Part of a small language model's weights: untied embeddings.
Each number is 128 + 24 x the weight over its row's rms, rounded and kept within 0 to 255. Layers, rows and columns count from 0. The size above them is the row's rms in percent of the matrix's.

# layer 5 MLP up, 3072x768, rms 0.034, rows 2279-2314, columns 384-479
size [ 91 101 101  96  98 105  94  99  90 106 103 108  84  99  88  97  86 107  96  91  98 107  97 105  97 102 104 101 104 105 100 110 108 112  93  97]
[[127 109  95 142 175 131  89 172 143 112 145 181 135 168 137 150 121 138 128 124 106 117 149  97 124 153  97 157  82 136 124 120 163 126  80 164 115 120 138 112 100 135 112 112 133  89 125  74 139 121 121 108 112 139 117 120 155 139 112 116 123 134 100 117 140 114 105 153 118 135 108  74 120 106 156 136 105 125  93 135 138 147  99 165 125 153  83 102 137 123 140 127 164 105 121 133]
 [152 123 146 131 105 153 117 150 145 139 163 116 136 131 162 147 152 120 123 141 119 155 142  97 106 161 116 152 126 144 122 149 146 123  88 141 120 130 125 122 128 161 142  97 167 137 142  88 142 123 157 172 147 118 132 129  86 104 124 139 145 140  90 135 104 128 142 136 149  84  98 117 165 176 138 135 123 101 109 112 101 107 143 115 138 100 196 125 159  81 124 156  84 122 124 124]
 [107 117 142 111 115 141 102  87 151 129 138 166 169 171 135 146 179 127 155 116 113 105 112 165 151 108 134 124 123 115 146 129  96 140 126 138 143  93 142 161 173 123 155  98 143 115 156 105 162 147  76 113 134 148 123 140 173 101 129 102 158 128 102 120 145 136 152  93 150 120 178 128 145 149 131 158 142 158 148 121  80 113 166  86  68 141 151 130 129 142  69 107 131 155 173  63]
 [ 95 110 106 147 120 114  87 146 104 159 158 164 190 161 153 123 133 131 161 141 179 162 143 138 121 161 118 111 142 125 159 130 135 116 133 121 104 135 124 152 130 130 157  97 136 129 121 145 134 103 146  71 168 165 139 120 113 173 124 175  96 143 134 148 127 131 149 108 128 125 138 138 125 116 170 119 145 132 131 120 127 112  99 145 144 147 118 128 122 146 123 123 147 163 138  98]
 [165 125 137 116 127 119 110 120 117 131 137 157 126 100 145  98 139 123 123 121 161 122 117 116 173 148 147 104 108 144 106 105  98 152 131 149 113 152 176 140  99 125 119 112 129 128 150 139 129 154 156 108 118 108 111 105 132 101 165 119 114 103 112 134 109 128 161 152 136 115 127 117 129 126 107 109 116 112  83 111 122 136 130  98 127  97 102 123 146 160 130 115 121 165 135 129]
 [ 96 142 123 118 162 146 121  74 145 150 151 151 150 134 135 137 112  97 123 123 111 146 127 119 146  98 124 115 141 106 115 131 136 106 135 108 128 140 112 137 113 107  97 124 114 124 131  94 116 102 120 137 108 119 139 120 152 100 142 125 103  70 173 130 125 176 154 144 101 137  97 136 101 171 134  96 111 127 116 118 143  75 125 108 134 129 115 157 173  86 116 144 138 153  81 103]
 [140 118 108 150 134 137 142 176 120 127 149 131 144 106 170 129 115 139 142  90 108  93 108 109 143 167 156 121 123 136 118 153 124 120 112 139 130 133 142 121 117  95 130 123 141 145 127 122 133 130 168 146 127 175 156  88 167 135  76 175 109 113 122 144 143  98 107 145 128 135 114 154 121 141 129 129  99  97 143  99 158 139 103 127 113 146 134 127 108  83 112 115  90 162 116 161]
 [139 162 124 168 148 127 138 134 157 115 145 126 140 138 118 169 114 163 107 137 183 122 143 135 130 153 139 143 118 134 152 133 131 109 139 122  82 152 107 106 155 151  87 167  87 116 127 132 137 130 110  77 158 155 146 118 131 123 131 163 147 170 158 113 124 127 122 161 141 124  93  93 132 100 124 125 127 119 138  96 120 123 149 166 125 127 117  77 111 125 111 107 170 124 106 110]
 [128 152 161 168 162 117 148 137 157 160 103 109 118 151 117 126 162 117 115 116 123 165 174 120 150 124 157  94 120 111  92 111 156 142 141 143  85 150 140 129 136  98 126 104 155 140  79  97 132 122 137 150 168 102 107 106 129 109 112 122 112 166  89 119 140 173 126 125 103 147 104 168 123 112 139 136 116 115 163 120 126  96 104 134 132 143 137 150 132 145 132 138 155 105 121 127]
 [ 94 145 128 135 136 133 159  81 149 103 161 145 129 131 128 132 134 153  59 132  82 141 135 169 124 132 157 110  64 115 122 129 124 154 133 125 105 134 154 129 138 141  81 112 107 115 157 127 128 120 123 146 100 138 135 143 142 121 130 134 130  98 158 120  96 151 160 129 123  94  99 132 139 109 147  81  92 159 105 133 109 119 164 146 110 142 179 175 112 136 171 152 170 125 143 135]
 [ 74 123  90  84 124 123 132 161 102 123 138  85 127 117 111 111 140  73 154 127  96 156 164 152 188 153  89  96 134 195 110  69 153 123 132 100 106 148 119 111  91 129  63 121  84 158 104 142 105 149 153 122 166 123 110 143 157 123 159 123 128 110 140 136 151 148 127 140 122 188 177 103  93 109 129 142 133 118 138 151 141 175 164 129 156 132 133 129 121 124 158 125 131 174 139 153]
 [135 136  82 168 124 102 120 121 112 171 101 161 105 153  83  97  94 179 118 107 149 131 106 135 109 126 130  79 117 116 146 112 140 150  80 135 104 116 134 136 142 141 119 136 119 113 164 134 134 131 144 110 124 139 161 157 126 148 130 118 131 118 129 114 130 151 149 125 109  98 147 153 112 174 155 168 138 134 112 140 125 128 122 119 117 129 160 105 127  86 146  92 129 142  82  68]
 [127 168  77 121 114 118 111 144 111 129 151 128 132 160 137 146 160 167 150 168 131 106 120 140 190 153  85 160 127 179  94 119 129 155 146 129 100 120 159 117 188 113 118 133 120 127 113 166 130  87 149  96 131 142 141 113 120 148 151 149 134 134 111 142 120 101 105 139 123 102  94  36 174 138 151 132 123 151 158 135 154 124 158 135 112 128 102 135 166 104 133 148 121 131 114  84]
 [150  91 110 133 101 111 138 107 150 139  98 183 125 115 129  90  92  98 131 130 137 157 175 121 156 105 117 146 138 108 138 137 164 148 112 139 125 123 133 110 109 111 116 121 143 132 151 155  78 141 132 111 164 123  92 140 151 138  81 151 136 106 160 140 107  85 122  83 154 124 104  99 117 103 136 123 148 143 110 139 104 141 137 118  96 145 129 137 102 172 126 111 116 145 170 123]
 [157 132 128 106 152 117 104 106 117 121 103 102 151 110 149 143 134 122 148 107 166 132 122 178 136  76 140 131 149 135 142 147 167 141 113 128 140 116 103 100 127 129 152 140 145 117 140  93 157 122 155 107 151 151 112 110 110 105 106  75 106 139 132 123 140  76 179  77 153 125 104 142 112 114 129 179  82 135  93 108 106 129 119 122  86 110 136 153 116 160 146 140 153 164 139 148]
 [134 147 138 142 156  83 115 147 114 117 120 107 135 108  84 127 125 114  96  53 144 116 112 134 125 140 135 105  82 103 131 100 121 127 151 134 123 124 165 155 139 109 164 145 125 141 129 155 153 132  97 139 178 120 164 105 159 133 157  83 140  87 147 132  97  87 113 123 130 108  90 143 114 117 176 135 153 129 125 122 115 100 173 149 141 174 137 122 128 142 127  98 151 124 115 156]
 [135 130 143 168 172 122 115  87 161 121 182 167 163 104 146 157 100 158 136  82 128 136  98 113 124 135 145  74  74 136 119 167 112 115 137 149 108 127 116 126 117 138 134 164 153 105 108 130 111 141  92 136 148 151 132 172 159 114 127 144 149 101 146 160 151  72 117 139 116 156 130  98 104 140 135 129 165 124 107 145  94 103 146 133 154 117 149  99 128  81 112 110 115  92 140 133]
 [144 157 186  82  84 130 136 124 143 148 158 134 146  93 129 143 183 156  90 147 132  70 116 138 145 115 106 166 126  87 123 125 118 140 129 102  87 179 124  99 172 134 152 131 151 139 117 171 142 171 110 146 127  83 129 144 136 118 125  88 127 130 138  99 117 163 142 116 114 138 105 104 154 150 105  83 119 159 146 155 119 115  83 114 174 146 124 143  98 123 121 101 118 109 125 106]
 [142 131 125 112 145 153 110 135 158 125 136 177 122 113 101 108 101 151  92 130 110 117  98 120 172 121 107 162 113 101 116 112 148 102  85 132 119 107 140 160 144 110 114 140 142 129 131 133 117 100 108  87 111  94 154 120 144 102 101 118 114  94 159 136 139 140 102 111 125 127 107 128  92 144 130 111 141 110 148 127 110 156 161 104 118 109 162 134 114 158 164 140 111 120 135 140]
 [128  85 152 187 113 118 120  94 143 116 174 101 106 125 129 135  99 176 154 104 107 138 130 138 184 125 108 114 166 169 120 148 155 139 192 151 147 154  68 128 121 136 142 128 130 135 165 108 124 135 119 103 153 120 112 113 155 128 150 109 125 147 116 153  97 146 123 153 101 145 126  76 127 165 155 186 140 103 115 181 127  70 152 137 119 118 119 170 117 107 107 134 152 146 145  75]
 [122 125 133  75 121 140 149  75 166 146 140 133 115 129 134 140 140 106 157 152 158  88 120 157 135 140 101 125  99 182 113  88 105 134 143 110 125 116 160  81 125 130 134 106 134 147  91  99 172 144 140 170  98 148  91  98 157 137 160  93 145 110 115 128 127 136  96 128 119 134  93 129 132 164 159 165 112 106 109 183 130 167 127 109 123 132 106 175 154 128 139 121 189  95 147 139]
 [ 85 121 102 109 141 151 105 148 146 150 161 183 120 165 152  98 121 111 116 148 153 136 114 104 170 178 139 161 138 121 116  81  96 124 118 120 152 139 125 152  92 132 125 129 146 128  80 129 142 138 122 107 126 114 129 147 134 128 124 117 127 104  74 136 131 110 142  83 158 117 142  85 120 108 122 153 145 119 162  84  77 137 123 119  99 175 136 130 140 112 139 101 145 145 187  97]
 [118 108  69 138 121 146 107 101 130 131 117 111 129 122 129 142 149 139 150 130 127 131  87 113 140 150 123 124 116 146 139 124 150 101  98 177 100 154 119  44 128  87 101 150 161 105  96 137 124 110 135  98 156 155 101 105 130 159  88 101 114 139 149 136 149 142 126 100 106 123 120 120 136 143 147 191 157 163 155  98 134 118 106 121 115 111 146 135 142 145 139 106 119 127 121 137]
 [149  85 146 145 135 110 158 113 163 133 127 146 111 158  90 138  97 104 115 150 121 131 120 142 134 108 144 103 132 147 139 132 113 109 138 160 145 192 157 132 112 182 102 132  93 145 102 142 120 164 173  95 101 173 113 114 145 115 164 122  96 167 164 158 128  98 128 140 150  79 144 131 108 163  93 152 137 144 162 126 124 162 156 159 155 109 208 116 143 124  93 147 126 158 167 121]
 [159  77 115 148 136 153 109 134 116 132 114 134 110 113 134 142 112 129 138 187 120 108 130 151 189 157 109 169 101 130 150 125 141 126 108 152 105 125 106 141 131  99 118 162 114 121 137 171 108 100  97 130 121 152  91 119  99  94 148 129 124 126 117  89 153 112 115 134 178 154 177 130 148 135 138 142 154 117 109 126  95 143 134 124 108 163 122 145 126 111 150 127 135 137 130 141]
 [142 123  97 118 160 141 138  93 112 159 113 128 137 148 150 143 146 124 151 135 133 136 125 142 142 135 111 118 105 156 134 101 110 155 132 105 109 120 150 168 143 137 102 137 145 127 152 112 130 181 134 127 146 125 161  77  71 120 112  87 155 153 129 101 175 130 101 153 171 155 129  83 131 145  84 132 127 145 125 104 121 141 159 114 147 129 139 118 121 143 134 146 123 115 129 114]
 [121 130  91 152 150 159 122  95 122 122 144 139 111 156 120  99 122 130 148 127 114 121  88 106 119  96  98 154 117 122 116  93 107 127 130 132 110 143 101 119 112 105 142 159 137 162 166 148 135 124 125 153 118 161 149  95 109 171 103 129 131 133 132 108 182 126  69  84 111 147 114 152 130 104 149 108 103  94 118 123 127 131  87 187 129 114 166  93 139  87 109 153 156 144 137 105]
 [166 134  84 113 111 152 137 148 117 148 125 161 107 181 152 133 104 141  87 158 113 150 110 101 114  83  93 122 122  82 102 133 159 175 154 148  95 158 111 139  97 113 109 119 149 122 156 150 145 140 126 127 127 111  97 159 135  95 117 197 136 137 140 140 139 115 136 149  68  92  97  90  99 117  98 105 121 124  97 135 174 159 138 194 129  97 117 147 162 133 121 121  88 168 141 165]
 [136 143 125 115 149 154 106 110 154 117 115 140 161 122 117 111  82 117 125 161 118 127 167 120 125 122  80 135 105  93 148 116 122 164 115 107 155 121 121 135 152 152  99 117  93 123  65 139 150 147 150 179 121 144 115 150 101 164 132 156 136  90 110 136  83 117 121 115 152 188 106 117 121 155 126 128 118 142 147 104 118 109 144 110 116 115 107 145 109 137 142 168 129 132 156 122]
 [134 134 154 169 116 106 147 137  99 104  71 174  95  90  88 142 117 112 121 102 179 164 114 130 102 123 154 113 133 161 163 141 175 116 161  92 114 132 147 146 133 105  82 136  98 140  90 127  98 141  91 134 140 106 145 106 129 121 114 120 103 116 113 118 119 153 107  82 137 153 134 124 145 122 136 171 140 128 135 142 120 107 122 144 135 137 179 138 170 124 136 108 170 127 142 134]
 [167  99 121  96 114 163 122  94 111 107 141 141 151 106 101  98 146 118 112 145 109 114 135 111 154 126 121 165 170 130  86 148 144 144 113 150  99 134 108 130 159 125 164 162 134  86 165 163 121 150  84 120 160 146 104 142 126 101 164 144 124  99 136 135 114 125 138 104  80 132  99 103 117  96 140 118 128 138 149 125 164 128 185 167 110 107 125 157 115 158 133 141 156 110  91 154]
 [171 145 123 143 142 117 118  98 125 168 163 130 134 142 151 185 132 131 177 132 112 102 145 136 113 153 118 121 133 117 112 129 151 120 130 121 153 126 111 147  74  87 140 140 100 143 136 132 104  73 148 131 142 126 128 142 142  98 120 149  92 134 146  97 153 151 118 137  86  88 185  95 124 184 102  93 125 159 128 156 126 146  75 153  99 137 131 117 106 131 157 151 121 136 138 162]
 [188 148 156 170  95 132 108 119 144 136  84 145 102 152 121 133  90 136 145 159 185 124  94 130 130 129 102 133 152 135 141 166 113 147  90 160 154 117 156  99 164 145 124 134 156 136 152  85 133 106 110 151 131 105 106 162 139 143 117 119 121 136 148 147 173 133 109 122 126  97 129 149 124 118 126 135 143 134 146 128 137  94 108  90  94 105 112 172 126 105 128 143 114 139 124 117]
 [118 123 117 116  95  95 143 126 157 109 116 134 127 142 121 131  94  99 139  93 127 181 126 166  78 102 110 138  70 148 165 127 130 147 107 129 111  50  68 144 148 156  99 159 149  99 141  99 131 119 176 110 152 125 147 123 109 132 132 134 147 118  74 127 116 147 151 150 135 122 123 144 163 112 127 103 135 148  87 147 126 158 101 125 127 118 116 138 152 124 120 118  91 140 135 108]
 [149 129 161 143 135 116  99  82 116 133 129 129 106 141 161  98 135  55 113 137 140 110  97 128 100 127 132 125 138  95 147  93 121 103 125 137 134 120 134 134  87  76  88 137 110 140 125 136 164 172 131 142 132 151 105 132 128 119 130 126  86 143 106 104 161 105 154 111 142 104 113 143 112 153 127 160  90 115  93 127 111 121 143 107 135 117 139 130 145 126  52 109 194 153 108 182]
 [ 89 107 118 103 125  93 150 144 151 148 111 111 121 117 105 107 126 173 125 172 122  78 163 119 173 174 167 146 128 118 136 147 138 119 153 127 144 120 117 118 114 175 130 137 127 133 127 166 136 133 116 145 138 113 116 147 150 139 138 140 112 106 149 111 142 142 122 134  99 166 144  97  89 116 121  93 135 139 127 166 157 126 125 103  95 157 179 117 136  95 105 155 135 114 111 103]]
# layer 5 MLP down (transposed), 3072x768, rms 0.0329, rows 2279-2314, columns 384-479
size [ 92 102 104  97 103 111  97  93  83 112  96  90  76 103  89 100  94 110 102  80  81 109  93 107  99 106 106 102 110  93 104 109 109 111 102 101]
[[148 101 117 136 159 144 127 125  82 129 103 114 144 100  77 108 122 132 184 195 134 123 122 156 142 121 140 119 168 105 171 110  91 153 106 151 112 111 123 137 126 168 126 158 125 100  74 157 117  93 110 126 122 109 117 117 152 120 137 145 169 128 105 133 160 135 142 101 140 104 136 107 125 116 152 128 106 147 151  94 104 140 113 100 151 125 113 130 144 105 122  72 116 142 103 136]
 [103 181 101 150  80  80 165 107 161 182 140 110 103 116 104 134 127 122 148 166 136 149 156 104 158 130 101 119 114 132 162 114 143 139 126 139 178 149  84 116 131 119 111 110 112 183 139 114 123 128 159 136 123 123 136 146 128 160 110 126 117  86 136 172 108 110 119 101 163 111 153 148 111 114 144 106  97  87 117 107  96 117 146 189 113 165 135 101 117 120 126 134 131 128 139 118]
 [117 127 135 147  67 154 137  75 114  71 182 181 142 102 131 129 121 119 122 145 128  98  99 149 157 142  99 140 105 142 148 165 106 122 147  79 140  87 118 140 134 154 117 175 127 160 142 131 133 140 131 104 101 141 140 127 128 127 165 148 149 135 130 122 100 158 106 105 176 115 138 181 119 141 118 152 108 173 157 154  70 117 171 200 110 116 100  77 122 130 125 141  96 179 168 119]
 [131 120 132 137 142 133 157 119 124 160 133 143 132 156 133 124 144 105 127 132 103 146 148 147 181  90 117 123  91 138 150 176 108 135 119 126 126  89 113 181 174 153 126 128 118 111 125 148 129  72 117 163 126 111 151 130 145 138 103 145 117 132 110 107 124 117 142 103 155  99 140  85 120 131 131 146 102 140 125 153 138 158 130 157 141 150 116 161 137 169 142 129  65 118 122  95]
 [145 158 152 121 143 130 150 110 138 121 119 148 118 151  92 116  92 134 105 104 114 131 144 131 121 174 126 116 134 102 150 138  84  77 136 160 159 136 130 165 115 142  84 155 117 187 143  67 156 127 110 148 142 123 122 117 140 113 129 117 140 123 106 142 121 183 109 150 122  99 127 143 110 104 123  86 121 165 157 173 109 132 138 103 130 120 141 169 154 152 100 126 179 162 141 142]
 [133 153 158 147 124 133 132 154 114 118 175 127  92 107 122 113 128 133 125 129 103 136 100 102 107 143 117 124 153 144 145 144 126 132 117 123 110 153 138 114 141 133 148 125 145 109 134 124 126 133 131 157  84  97 155 121 160 109 136  92 123 108 135 128 130 139 105 129 115 145  96 130 112 123 126 167 112 148 111 118 119 104 147 115 126 144 140 134 177 112 149 106 127 142 104 149]
 [121 122 123 163 137 141 121 141  65 177 128 154 104 122 135 110 139 134  78 169  91  93 129 130  86 136  95 147 132 124 185  98 152 162 113 143 100  97 117 114 107 111 137 114 125 177 146 152 114 115 128 110 137 143  87 135 140  97 110 135  79 118 140 152 126 103 113 112 136 109  92 117 124 102 126 120 136 118 136 124 151  85 167 148 130 125 151  88 180 154 152 104  92 101 139 133]
 [116 153 182 130 131 102 138 173 121  99 131 163 108 143 150 109 149 127 101 101  87 180 103 161 126 155 127 101 122 129 124 119 115 133 170 116 126 136 132 115 141 114 124 124 134 114  97 110 110 156 110 148 132  65 177 135 135 123  96 132 134 100 119 123 135 112 109 160 160 107  88 140 157 115 142 120 107 116 120 141 155  83  92 130 135 109 121 119 122  98 144 151  79  77 125 132]
 [144 165 132  83 165 119 156 168 157 143 132 121 131  88 114 143 138 137 122 153 110 111 134  53 127  97 106 126 140 136 115 145 147 124 110 129 146 120  86 120 106 115 119 140 107 157  87 114 164 144 110 160 150 154 111 134 133 118 147 131 134 136 131 107 145 129 102 103 139 145 117 162  76  96  77  92 130 157 127  93 104 133 162  90 163 108 104 164 119 134 151 116 132 141 161 142]
 [150 136  66 125 132 149 127 126 131 138 140  92 121 128 107  70 157 136 147 138 155 145 116 131 163  91 144 103  89 138 138 137 133 153 138 122 144 118 121  99 144 103 107 167 132 126 103 139 113 138 113 159  82  73 155  83 134 119 104 131 113 139 125 125  86 100 140 136 119 120 152 119 134 124 124 121 134 143 136 117  78 131 127 147 128 135 131 117 135 113 158 115 105  92  96  95]
 [146 152 118 162 113 159 139 124 155 117 121 117  96 114 104  96  89 120 170  99 165 141 144  61  64 141 142 110 146 121 117 100 120 127 125 111 111 152 119 128 118 133 113 139 113 163 103 131  71 105 126 183 150 115 111 132 120 111  82 113 146 187 129 167 115 139 142  90 150  98 113 127 135 100 137 153 152 104 121 130 119 133  90 154 135 128 144  94 117 145 165 126 110 166 161 124]
 [115 125  99  90 125 129 120 106 137 141 107 126  72 127 111 143 104 159  99 140 121 147 112 128 150 184 131 146 107 136 139  87 136 131 114 100 182 115 159 161 121 137 138 125 151 119 115 118 125 115 171 118  90 154 141 112 162 110 166 139 153 152 147 147 116 146 124 142 137 136 159  89 109 142  93 129 162 126 139 130  98 130 113 149 130 104 161 118 131 169 151 111 102 149 140 123]
 [144 159 118 150 112 131 138 128 129 127 130 124 106 151  99 101 109 131 136 108 131  89 139 131 154 120 136 183 112  92  89 124 115 106 140  74 144 120 140 146 150 157  98 170 151  77 146 144 134 167 114 127 140 114 120  83 109 176 188 131 143 170 102 182 111 135 124 148 113  96 138  98 133 131 128 128 148 128 154 123 156 111 149 135 117 122 114 106 156 139 125 135 207 131 122 113]
 [110 141 130 136 151 169 162 133 150  96 115 110 160 144 144 118 147 133 138 115 166 109 130 152 151 118 122 142 143 116 169 181 136 141 109 144 143 116 108 107 157 153 116 144 140 145 118  83 117 123 144 111  99 176 117 128 100 113 126 151 110 166  97 152 133 144 109 158 108 107 112 128 130 170 126 120 114 156 172 124 114 109 125 145 116 136 129 123 113 143 165 143 108 110  88 110]
 [129 127 112 139 180 127 111 154 137 117 140 151 150 130 116 138 143  99 109 106 114 121 151 130 152 141 120 106 113 116 119 126 101 115 114 146 121 117  95 138 118 163  94 110 117 120 108 140 105 193 128 126 106 136 138 172 119  88 110 149 143 130  65 120 169 127 158 132 123 128 116 138 139 157 137  92 161 151 133 153 106 135  85 164 112 134  43 118 159 120 134 152 105 112  88 141]
 [175  92 156 141 162 122 125 125 138 142 108 145 136 148 140 113 131 158 172 138 131 118 143 138 110 122 140 115 144 145 120 152 151 152 135  92 134 166 140 174 113 132  99 128 135 149 105 172 145 171 164 121 109 144 122 127 126 139 125 137 157 147  75 119 146 134 125 135 150 130 134 164 120 158 119 133 137 146 119 125 134 147 119 109 126 134 143  97 141  84 130 106 124 176  90 157]
 [139 110 117 138  78 130 105 144 137 100 118 128 122  83  96 113 120 123 154 131 149 124 105  86 128  83 100 160 114 107  84 168 137 134 131 140 100 164 156 147 116 127  83 127 126 128 145 149 137 138 142  97 123 155 108 155 164 145 144 143  95 110 111  93 140 141 126  76 106 136 163 140 137 144 156 139 113 110 110 102 102 123 104 115 136 147 125 141 153 124  92 111 125 150 122 121]
 [129 144 103 132  87 150 110 115 116 144 140  89 152 172 160 125 120 126 149 116 123 152 125 147  90 136 107  95  98 145 133 142  96 125 128 117 164 132 121 126 166 125  76  95 112 166 134 103 111 153 155 103 121 150 103 160 131 148 173 118 161 112 146 124 113 152 110 150 154 113 108 100 137  83 140 146 119 106 120 112 161 160  91 114 121 122  99 122 146 117 122 122  94  83 109 140]
 [148 124 125 107 143 127 150 155 159 107 130 105 133 143 172  95 116 168 113 141 122 118 112 132 118 121  73 133 148  96 123 142 102 138 133 113 134 142 143 151 124 128 139 161  83 140 162 142 155 132 145 113 142 113 106 134 133 117 165 151 158  98 103 131 145  85 122  85 134 122 124  89 160 136 140  78 127 110 102 138 140 125 130 179 158 128 113 129 149 123 100 131 155 162 114 158]
 [ 94  73  95 117 122 126 119 112 133 134  93  97  83 104 118 120 114 135 143 147  99 118 120 155 113 153 121 144 103  80 157 113 133 113 104 107 137 140 115  81 137 154 129 131 116 163 146 195 158 115 112 125 116 109 135 119 123 127 134 128 134 140  91 144  95 120 136 142 126 111 119 139 124  95 118 179 111 142 103  95 106 133 144 119 137 159  92 137 106 141 141 125 134 140 123 131]
 [159  94  91 125 149 156 189  97 128  67 140 141 102 143 104 140 141 111 156 158 142 121 102  64 105 133 122 150 105 137 131 119 126  88 123 140 139 169 160 137 162  93 186 107  98  98 170 148 128 149 128 144 157 142 121 128 119 135 129 138 120 116 148 135 113 134 121 149 108 153  94 117 106 142 160 140 157 138 140 111 115 169 128 112 104  81 117 151 161 184 132 163 109  91 170  97]
 [141 127 127 110 135 161 143 142 124 113 154 175 110 107 132 127 170 152 143  96 119 132  92 148 124 122 149 146 124 135 121 141 145 122 139 133 140 113 143 137 166 113 131 152 123 136 106 119 126 183 165 177 142 105 168 104 131 150 101 132 136  89 143 117  88 171 129 124 156 179 133 106 132 142 109 157 150  99 171  87 158 174 120  94 127 130 142  94 104 103 122 125 143 147 142  99]
 [162 123 151 121 115 129 111 118 116 148 140 114 122 132  81 123 137 105 156 120 142 121 155  99 124 136 107 112 151 160 150 142  98 142 178  98 172 100 154 129 133 146 121 133 122 112 123 121 125 152 110 134 150 103 127 147 141 124 166 110 140 124 106 118 126 130  75 144  92 105 115 106 108 144 143 122 113 121 125 144 146 130 125 124 171 121 128 103  94 119 157 157 116 162 140 125]
 [115 148 129 132 175 144 193 133 116 107 132 139 115 154 120  87  86 124 135 153 124 132 100 141 135 121 132 132 165 109 161 121 118 145 131 165 133 126 138 100 102 121 154 128 121 131 115 139 179 161 149  91  80 154 125 149 149 161 141 142 133  87 153 145 165 146 186 122 128 122 116 130 146 124 115 140 113 100 157 129 136 110 150 124 135  81  68 133 120 137 141 128  97 143 126 120]
 [117  84 122 134 108 115 110 149 135 128 101 108 151 106 138 103 134 112  96 130 125 118  95 108 169 129 189  96 103 115  92 130  86 126 116 111 101 184  90 169 136 141 127 116 149 164 122 138 130 136 134 121 131 150 154 147 140 119 144  83 135 131 132  55 122  80 145 156 140 107 129 118 129 164  95  98  91 124 134 126 124 119 129 132 102  87 165 108 123 134 168  74 142 101 177 123]
 [133 154 125  74 118  74 124 150 163  89 110 114  93 148 122 111 107 148 126 107  92 172 126 144 123 187 120 125 145  87 126 146 131  98 134 109 150 104 130 140 108 137 166 127  89 150 120 136 128 159 112  88 141 148 160 125 120 112 124 150 115  88 147  97 129 138 105 110 105 112 122 132 111 100 112 156 136 104 140 139 124 146 153 145  68 139 129 103 100 143  80 155 117 130 108 130]
 [174 114 129 159 136 107 147 126 114 110  86 151 101 115 157 130 130 141 124 101 142 133 133 122  87 119 101 136 162 125  82 103 125 115 136 124 118 102 128 160 135 139  92 114 145 109 141 131 117 108 151 145 105 145 151 131 113 187  75 102  99  98 125 133  63 119 128 139  74 163 152 139  77 150 110 118  93 170 171 162 100 151 143 143 161 105 163 100 138 120 125 142 141 102 119  91]
 [140  85  98 159 115 153 135 145 113 147 182 138 114 147 133 125 136 127 126 128 125 119  78 132 157  75 141 107 137 103 159 136 150  92 129 110 130  96 119 104 117 137 127 121 131 103 185  81 150 151 130 141 104 162 105 156 140 131 148 118 104 114 130 141 147 122 127 107 109 139 128 119 109  97 151 141 103 102 127 115 112 133 113 153 115 131  80 134 159  65 141 121 115 142 115 131]
 [177 141 144  86 127 116 146 138 117 172 139 129 128 122 136  99 172 121 106 121 130 137 150 120 126 118 123 113 104 136 148 112 132 143 145 111 113 114 117  91 129 105 108 124 124  79 117 144  90 101 139 102 104 146 117 119 103 121 121 129 116  85 178 116 147 145  76 130 124 134 103 118 155  93 144 122 111 101 106 119 127 180 131 120 132 165 173 123 140 101 101 169 157 108 105 164]
 [127 162 128 130 110 108 144 116 112 141 140 137  75  94  85 136 116 130 119 137 121 121 157 123 155  90  95  93 115 123 140 136 106 147 124 145 104 120  61 128 136 112 121 113  96 160 139  99  95 134 127 118 118 144 108 149 127  97 141 152 152 135 118 114 140 132 141 160 107 133 126 157 133 119  78 121 130 120 171 100 159 112 115 112 129  54 107  91 182 125 179 154 125 109 119 154]
 [113 117  98 116 120 125 122 114  94 133 131 131  91 105 177 114 118 119 149  83  50 185 119 107  83 112 121 126  81 106 122 130 104 110 133 129 143 114 155  91 156 167 129 153 136 136 114 110  77 155 118 127 126 123 100 162 123 132 169 111 173 126 101 147 127 108 145 113 130 113 116 119 174 159 105 154 138 146 122 150 155 127 149 145 144 123 136 180 128 146 131 128 117 119 154 121]
 [151 151 134  92 122 125 141 114 147 112 146 112 160 107 126 166 106  94 104  86 119 132 143 145  98 156 108 110 142 101 145 128  98 148 121 103 120 146 109 157 149  87 118 122 114 113 137 118 155 140 145 122  86 128 128 152 119  67 136 110 132 160 136 118 121 106 132 130 156 127  93 135 140 152 141  91 135 114 117  80 145 144  89  85 123 121 111 107 151 151 142 116 117 165 121 146]
 [159 101 120 165 138 104 143 174 117 128  93 173 120 127 136 145 125 164 131 174 100 157  92 135 129 171 121 162 152 155 163 141 107 138 126 104 159 163 177 147 136 128 120 153 145 104 164 129 115 102 148 106 120 108 175 158  87  96 121 138 122 133 123 153 143 130 111 142 108 135 111 147 115 158 142 127 144 139 101 152 133 136 118 111  83 121  88 129 148 104  88 153 121 107 103 122]
 [147 148 117 109 100 126 134 118 135 116 131 159 116 113 127 117 127 142 125 146 141 137 107 132 120 112 141 130  99 165 138 120  87 170 113 116 145 125  91 115 143 125 141 151 106 138 147 121 114 164 152 135  83 133 137 125 117 170 108 141 146 109 102 161  82 114 130 133 145  41 129 105 106 129 134  66 128  38 138 137 116 135 146 145 137 105 138 158 119 142  89 116 159 123 150  91]
 [150 133 143 128  86 144 117 131 122 137 156 150 116 152 136 123 160 137 133 116  89 115  86 111 145 136 152 124 123 124 128 145 149 146 164 133 113 109 110  99 127 139 153 121 167 126 128 115  96 116 151 101 116  76 125 118 134 168 144 140 104 130 132 181 143 171 101 119 107 130 131 152 127 101 133 172 129 138 141 146 123 178 114 176  80 144 153 128 117 125 142  80 139 135 123 173]
 [129 130 156 133 102 141 113  91  99 119 137 125 114 115 137 155 136 152  91 118 103 101 135 166 117 106 127 122 110 155 134 174 107 128  83 134 154  90 133 105  72 121 176 118 134 123 154 165 118  89 115 118 102 150 162 104 120 134 109 123 110 101  99 148 161 130 117 122  77 150 124 141 160 169 141 121 103 145 144 148 160 158 128 132 151 160 119 142 120 170 121 138 103 140 103 161]]